config = dict(
    num_hidden_layers=9,
    hidden_size=256,
    num_attention_heads=6,
    num_key_value_heads=2,
    head_dim=64,
    intermediate_size=704,
    vocab_size=1024,
    hidden_act='swiglu',
    norm='rmsnorm',
    norm_place='pre',
    norm_eps=1e-05,
    positions='rope',
    rope_theta=10000.0,
    rope_fraction=1.0,
    qk_norm=False,
    attn_scale=0.125,
    bias='all',
    tie_word_embeddings=True,
    parallel_block=False,
    init='normal',
    init_std_qkv=0.0276,
    init_std_o=0.0,
    init_std_up=0.0276,
    init_std_down=0.0,
    optimizer='muon',
    learning_rate=0.00716,
    lr_mult_o=1.5,
    beta1=0.93,
    lr_head=0.00671,
    max_grad_norm=1.0,
    warmup_steps=200,
    schedule='wsd',
    decay_fraction=1.0,
    decay_shape='linear',
    final_lr_fraction=0.0,
    batch_tokens=32768,
    max_seq_len=1024,
    doc_mask=False,
    train_tokens=171700000,
    max_steps=5240,
    dataset='wikipedia_en',
)
Each number is 500 + 25 x the weight over the matrix's rms, rounded and kept within 0 to 999. Layers, rows and columns count from 0. Numbers have three digits each.

# layer 2 MLP gate, 704x256, rms 0.0763, rows 366-465, columns 128-191
527521497488495534519493505514460524464560488535517469505506494491531470514497487547529519497460482495503446452484516470499510482488514548493397484459541503430502483480438532484513475457487456
563495479550479502498491452526515487510509474485501551523517483497537532532508512514523519524493478516480461480455469468547495472554492487462500527521503488537480474496510556480516502504533518
510488496491508494504492452514530523531503480529484487510516480518510512481490502539482481444495462489506490481483512514527486495507496491526495512499550538486471498483508495494540515470481492
504495513505529543501523511546518523481476515535481474498490486514494503481500451491481468510535551463517560546458457477499480503580509536516520547533560506474485509478474492537522521501451472
514498445530514526536533539519502506499522488549494512488512505521542474492495460487482510531512512503518538498502501494554524483526517438508525471492542541492585569472517554483478502510478503
487490519473471493564509488489502472501524469536528500519530492482499497498476514442509510554507540498505566464525518514496526493561554479526485522494488512486504457503492477504505536551481479
530485451508436476559460480487480497482508510519495517513500541510510506467526506484490478572500518527529535505518520513515508534486497512452534476521485476476494483505503508508451503460464531
492537494465486534515519546476500523543448502505508512527489446488509473488466486486538505498516499509531506516509467493498490520523549516489505464521492515495514472510508500512504484503538479
505467483470508520548515491495484510472488482498531489483505525543501487502469474448489513461506506507483522518469503495452495518512555509472510511461479522539468517463540540542488504479522505
466503511476487510506510498497502492514521499492485487551483504522489514497495511455501481523517483531520540526486513525516524546482521532477510500530512537503508492510519509507509539499493536
500530510507507493501494519461485469473508508484503517524491487512470547525495487519499531521490508504458480512533487485518549538494511524546498537484548463457490479482527476494470531477514479
492499478474506500526524495490492532517503498475511457495481510511530512502523472477517499508463494504486521560521538498482521518508499499509514497529501452520509532516530534525489493497514509
539524483491498497489527471481492513551454514485533518487483539508450481515484555511517492499497480467571486520489548534487485492485489505451463538520478440498547465537568489485528519476503483
466452485540460489538570487505453465512506495525495480495514469501521459470491504527509450515569494511544521511498474522522476553508506475516477482476540512537454503508458465496494469464514498
491547497525472469529471539508485518467491480511471488483441547475508519513478467510546494480494445479470497468506487478500498503490485533508468484514511532483482501468502517517554525483454482
538529508489498483526546498450524456474491470489470570467509513514521452506452486500492452500525526468481531530522451485500506495524486501503508512498544485513527485563515533517527493525515465
522497505493516493508503471527478554493493495518494501499527552524498481524500509518456502474458489497540503543491473535547469479495485504510468510515440489538506479465504551502481512492518459
495463524526478511529548579523507503469537516488468515510483514495485546503474477487499489452501489488514484522483506459544534457553481550527479486471485529455485537503525504527507462491503467
514497520456452483480477468475512527510475468537490481538474492532520533503503471507528496448535532464467513495494478498485524502509486514509513494490553515551482526496502489469448511496485521
522514530526500532529508476532471487461520521509525500491497537483481524550482491506502464556468530504503509513467527476544477501502573521486525479523504477486512514508507481507498518502521507
548499537485490502535515479495508514493546490473502444492499478516479473489527474536481471513474493470545506513502480512493515527518496506521488499508512419540476518493496491514513508508495538
530535480483498549454492527476557488517481530493484497496516485509505470504501493479524496528465473513490484485482442515468514488467473520503501551503499470558500499490490520456504482470492541
496523491470452460442500483493497471461410481517480448466490505508486491498496462510479471503487487463471488485528483516540513478501568511523571546520533489458486521516436539552512477580554517
505485489521490482531492537542523478482511480483519487473546478506468490501475456533547516461496529509529526508490537485498498463498444550448460505533489470530470544483492514491481468493460477
464501466467510526529549536487473515484458519471506515512507540506507471517464487497487504509531529479538462536461496490497507490485508486514487514496519502525515512520535530505498472464503512
483482526520430438513539519494528517531483479490480457512496448463486503524541510499509487527502513537497471490511526509513452527528526493536495504497503520488460478500529493541458531477507466
543500519500545463533561473485475531524486494552482499532499510528528547493561519441473458507508495509465473506482528513475484479522481482480522469446493518506473541458496465491523490484524493
536496499488444473511524531514457488506483477506530494521482500491501500490478505474473531496478523537519485475544475478462551491522497474519524491501480472486507535539448529483540505531491534
516510516514512473506548531540496468431503484501511472454515454528471536542499530480460490465499521494549492497481496504456528512543522519518533492463500529483521517518496519507499506496452509
505500509492485502476480487489588493451498528475451495508495502517536543542537452492521478525519497533532503522488478482485524493504515499490492520503487515469499475532494514487480466501502443
491461522497584550496497467494492476482520535486484505491476540493492478533506424496539450467514482502461502494475548499482520493515551476510520519501529525521538510516487473457513491501478462
497504489525523516494475499506491445470524498462522481481469513476513507504507435536486475531490462516467487556468517462500481495489506426511464492489496495462517496508458526467482545506491528
494500478536516513539516513522497538506512489506515510505509491492476528470433482528494487524468476514478468511538515494484535479495492506512477518517479469510514506523518550492520496483542493
533499488463525460497507481486539467489491536465483536551493493499506500502494493487518489484489530491493542523506501436544510478480503527471503470487500488512506551509503472479529476490513475
516508540521522537509432470508478489524470504535511488495500479555500492549558494510456480481531487500476457529449478534497486501469475520451486534504487492481467523508478501539515515490512516
449518480482477496473498525494509512514471541485458506517460505505542548522519490455472498491492522498500517480504525498495518503503514526471481533531474487509526505501521483568522496496471463
508513528541470463478490501504507511470504545506486466548477499483497480478492453471493488512557460497524452538525486509516526544440509550523542521512452514511491498494516481475510535491482437
510427491472467524560470483470536521513489473493459473490466457441476485438434468511497467506447507506491507504511495475496485526483498486526495464524508517480523482536498484488499534506508530
546493504506472502524470498506511513479512497465494508513543512549535493504522484455494464545506493490503505525509485509499532487527530517538506501511469510509492500485512478528484519512490475
504513537497459502496493502486451525536515505488507524481481529508481546503462472512511480535505490487527485516461477473572506484476508478488467472498503485475515486510479499506485545478493504
507513484558510478544513517492486487502515497541487480480494501516475436507564541532493523517482493448514488457511543517535496473499543502515526484489524535516461516516510477539555532526515516
476546465537534536494505506536497509518509487475534473499503460493510463477471467495533533498433487502470480501485527513519555558522466515468547463579565507483465492547466512521518540506476497
474504516483443435529528492503506428498493536543498460522498493515454504512510479575526495526493519525506533526472517486480498522456514491509512491490468470478535472537473542552513502502429538
499475518471491502485486535455491478478491533513515481488499531482518519528511497527549527474522497493495484519552456525531524508555497462546513484502495473459511530525490495518476549508467545
510542501475586511505533512509489501524477491495457445484473517496460509492474475480522486514530541489544463544496515485497512477499520459541518525492472529529507511517480485511505508532523513
560486489507551491462469480478502530482509515472494507488526527462503493527472546506491513519500465531471547553465503486551471548509497508517473469480509498531471449544547473513430533501543475
475535534473479481498515524479482519517508474539457467494470463505506460493482491494507487511503513481491496503508525461479504528518505531496467480494525516501529485520475459525475510474471476
521469541471528514520517478492515471497506461548519495528511428478494513540500441506511500502471494492475487520525511490493482474517504473492499477487509494511494518508509463489508515493460501
466476538521506537451505486513471537495488466493460528477469495479521533523525501542493525507506516452491511475510475497456513462477494541493433488525488460495497464506512454499498507532481463
496475522500524510490508506499491491517493487496495524498512494483500513509527517503492516507525492543485476493517494489492464513504495490502492488493515486543508543492504488504497515487465500
501487482511468492474440482504502553508478526508574509528481524500473488536475498509507489455520505474512488551514459517450500532534485469532471499461528509506500484512512520498501491496521488
503484521480511476514486487518506490523529506489502513479516553511508515527504487514487508476518482537490514522512507509479496520478510502524503513505510573505516482509509482486496482509476457
526464566495495519496489523523513425456458562528538523542468540496498465515523557491533470511485431470501503505466480485517496502509497503523497494465470538482499490480528526519443535450523487
515462534491514528527541474556477499499493529506448513545528515540523525478489500486503508466502502488518476518464481468443497502451506526494549490516460521535474512526483513468460506489532551
511544435533538476515520494508445454501521518534481481542505478517466461489521538456477515521487505514502529537517450523517507528516480493503475522550500511507517534523508462536511532482498492
501513474515506431508523459506472514479528493506503487510515507514493485545525507520491469456479501486484460499509507444511475518499496498483520490559506535478472509529465438492461525528489513
482487524503523498484486476502458479471481494499531505466483525481532498471484513486535513530527504528517508467502503516481489521504545506506526474511493524454478502471537475495508506545487524
536465496506518471510451480517492513508451454450515513487495495518513483497492512501481498496524488510502489526468518530504483537496466497471484498499514490491512480513512469503486511454537498
508465499491550515511530509510540504497461482465460488530498520506512435499501494528511480499496527461501485510498503487507517497531522539475440501472521442519550497499490503448506537430488498
479507422526456511548500449479500486525518574476510488508457490525505512472475531493484483517491532489498534482491499538508487483465496529477482493544482464471489521518496500442504505478504484
536472513513478471516467513508489513465494532528483492453503501493517533526520467514518469459482526526495491535498491480480504431517511465508516528504421545493530524501529529458509506496521488
514513489505502489491507492504533477478484487544516542504484533511501516490533537471493515490488494504531546492516495528462504505497524522506495504512493513507499492508521484498502529504481479
503509504503498508519483497458494519494468459527513476544534523505501556537494530539510485508458528497525514515509499550494468515536494502448501456495488495523541496511489457503476508496506530
530508514465504525472545527508489493476499543521516475497472491509531521485503510516465511512487481518478483499526481471529571485531514508548481510487520537492464535532500526530453541531525490
517508514493556520492484509530473536449536516482504511508529501517457537483498495547489484476532499515531525536523490531485495501519498483488540529513476495479496501530454520458483563505497445
499505494510494487462511503482484500455480511513489478491496528514559507494482442537470499492487503514524470488488462478491518526471522496520553499503509509489499496487541496514496490478520508
468464508473553473491512501514506519540512485532531444488527508497485487499510520503498475526498467526464476473550460478499513489497531474501489495491503529521484524482493530533495454530536462
513491492536511555547461470511492479476472489553488533514483494525516499477452497467583514460518551533470535486517420497526476482580540467485490511466441526448535525493502517503515489482534535
488487485515527505485497526495555538530472504516500486486489483515513505498526511493501490521492448516523521499500461459488496517465496492494502515497517504451531508541486505489525489514487567
484521513502481518477511525511526504476499485503481490464505500514466503505455511530515507507483491506484492525468536530490494518509541495489491487466506483501463599526498517500479483532529512
513485496528483507470477483489475472511492501476474539537527507514464483507501542486441495492462548516520485533529477452486495477496490478524481495468483500482520518481520532434512551460510501
462483481498502478464517525522513493453506482512523498531475530510454472505459511480483508456498560526509479523482516533486512511505514499480544488451485486553476479540471520444476492526482510
505476515463504551542472541558537493490558486515424489453500511476515481510489567523551499535554512498511509534496506496494534554578493486521535498469506475517521501515507452481519499504471515
546492503496509549511500500472487486491500495477484493500436515515527534478507511457467524507497468465523532498488482542544541463489466512496489474484489518491470497517553465506512494448520523
461474496498511515495442495555499550496511507538513496503490506496487498499520478482511500529498502487464468500500478525497499505506517498503500526481504514519498543524480491495529490487481485
500519462531509536539499492463576549550509499503499485522498534543471497450540501543500491527491475481509455544458482473543515460497487538558470453488528517496522497499459477468455496468472500
559485476499493500497504537481534463491527495496503483492471494454504493480483538461475518465461505420547491462513469492484500454482535481533506511467467524461494492473525461513474526469544567
491517503492474487527536526508505454532500527479490509478482511503504495498501523498503510508477475460498481488521502514536474501523500518494509496498515495525517507497487503482472511517548512
506524533514486484472535504489499501495513473496485496503497498512491511507521512502497497515503512491512472484495507514504481489485518521484506474488509484521513493486497488487490462508517508
513499517517493507546514535473506450505480469467510458476509567475479495468492493566448555522432490515498501513519489472515506507525525447483500537510488501519470513505473470517546480548517516
515558457504521487510481496461492505485512493512481516454487543479507485502476507529511535468472467447500549479513521521504522513529503537470494454486535567488488473524475508467521524540501466
499491516495522524520538497492524503476496515497525493504534520519479466510502485536511511513469466533511492478477518552484511484488530521488544516493504522489537540504492543490501492501496543
475496459531501521496525484487511516551477511542490532502485511488509511501516490522513549539522526458496488498490494494528474573465540526478500499526466472510523492491491507443479519508516492
518466518488507533508521505482493482504507513493488500527507468506490480530484506513498545486486512493489521514512502521521500512485487467499489522500487509537473512500483489450490489475499575
474518484488489474491533494532493480475504459482515481513482456488528479460524490509486495467507464476499482487507492431502554488482526505504529547502535509472470468544513490517506516470483521
485498522457458471508543487510513492469487493535510490496492504476478461518516484496508495481510504507496502493507487481517466518496493469528496528490465473501486466521492493492497494505513502
500520417490469450491527526492459531512516529502523574509505504481493482454518537482447530518481518506479539500518493458518514551494546474539508489559516492501531466484503424528509492482478468
458481487489440489499461545468469463529469484508526535478528472522541477489508494458517467513521468494540537491506511472466552536464531508500510445542542546499514504541502490455528559516489526
483476513485478526507555521494499514499483496514517524511468537484507501514477507530511474541522472480535489448511526533504494539531499479535525492506518491523550501471532495524498501523515503
458522492498502513524481496521497499516489522496568528545514529520523481494484522506500502506496507500517463527534532496473486530529492477497472498474528550487508534530493538484495459498517499
499486480512530505534482504468480485457480506490491513490477474498480506492512531503518480495479520514498476504507488481478493500530548494498530535492492541510491516508512503494519487486512442
527521499475524536501520478492519476571466527524467471468531484489457485460496468535545471493450503531512497540494512511505433427554522524524487477485519503468518492493526455491494490430539499
483466475495512491514548479525511482472508465530489504534525513495467528514510482507473495487510496534509508513492531497468491498471509473465513512474494503484516531536485441487503508519502495
525484530515511503480540489489499498470487480494501488461558510475497491477496530473535478478483481486513526509503515479499507523527490521450532496519497487517532525525518504465470499502461497
498511529464514540456508496481508547500515489541535507456483495498520513508497494478525435474473507486530484483510489512488489470521438540520492487482493478535493487556471505512519492480539542
479503509509500520512467503539508525445523456499538456477482444469489500512523465500491504483496462477508499523468501479493526468474470516478482528479461507523510488495505503495535545507526491
534477441510556504538519505469431451485515489540530499509533504537494495505497528490498463488488488533517533476489495534490522487495535456516476515524519526472447517444475555519505502536480467
518494485575502519522508512503470510456521489485485477551480472459456523494544483536498482496530528505494518492525526470467506486490503490454512547477517489546512462556491473519579511551490496
511538519467504535518484507557483493481535483483524517443539511470438468496535497536551448527455435560531509501529514514521479500538494479520448480512489483536504510506511481542475492501490493
452534467475488471541517535466503487491507496455487554494473521522492499483509507474491486484483474474552446505499539513534514551553518512486502478540570515518535510493476457508500537510482494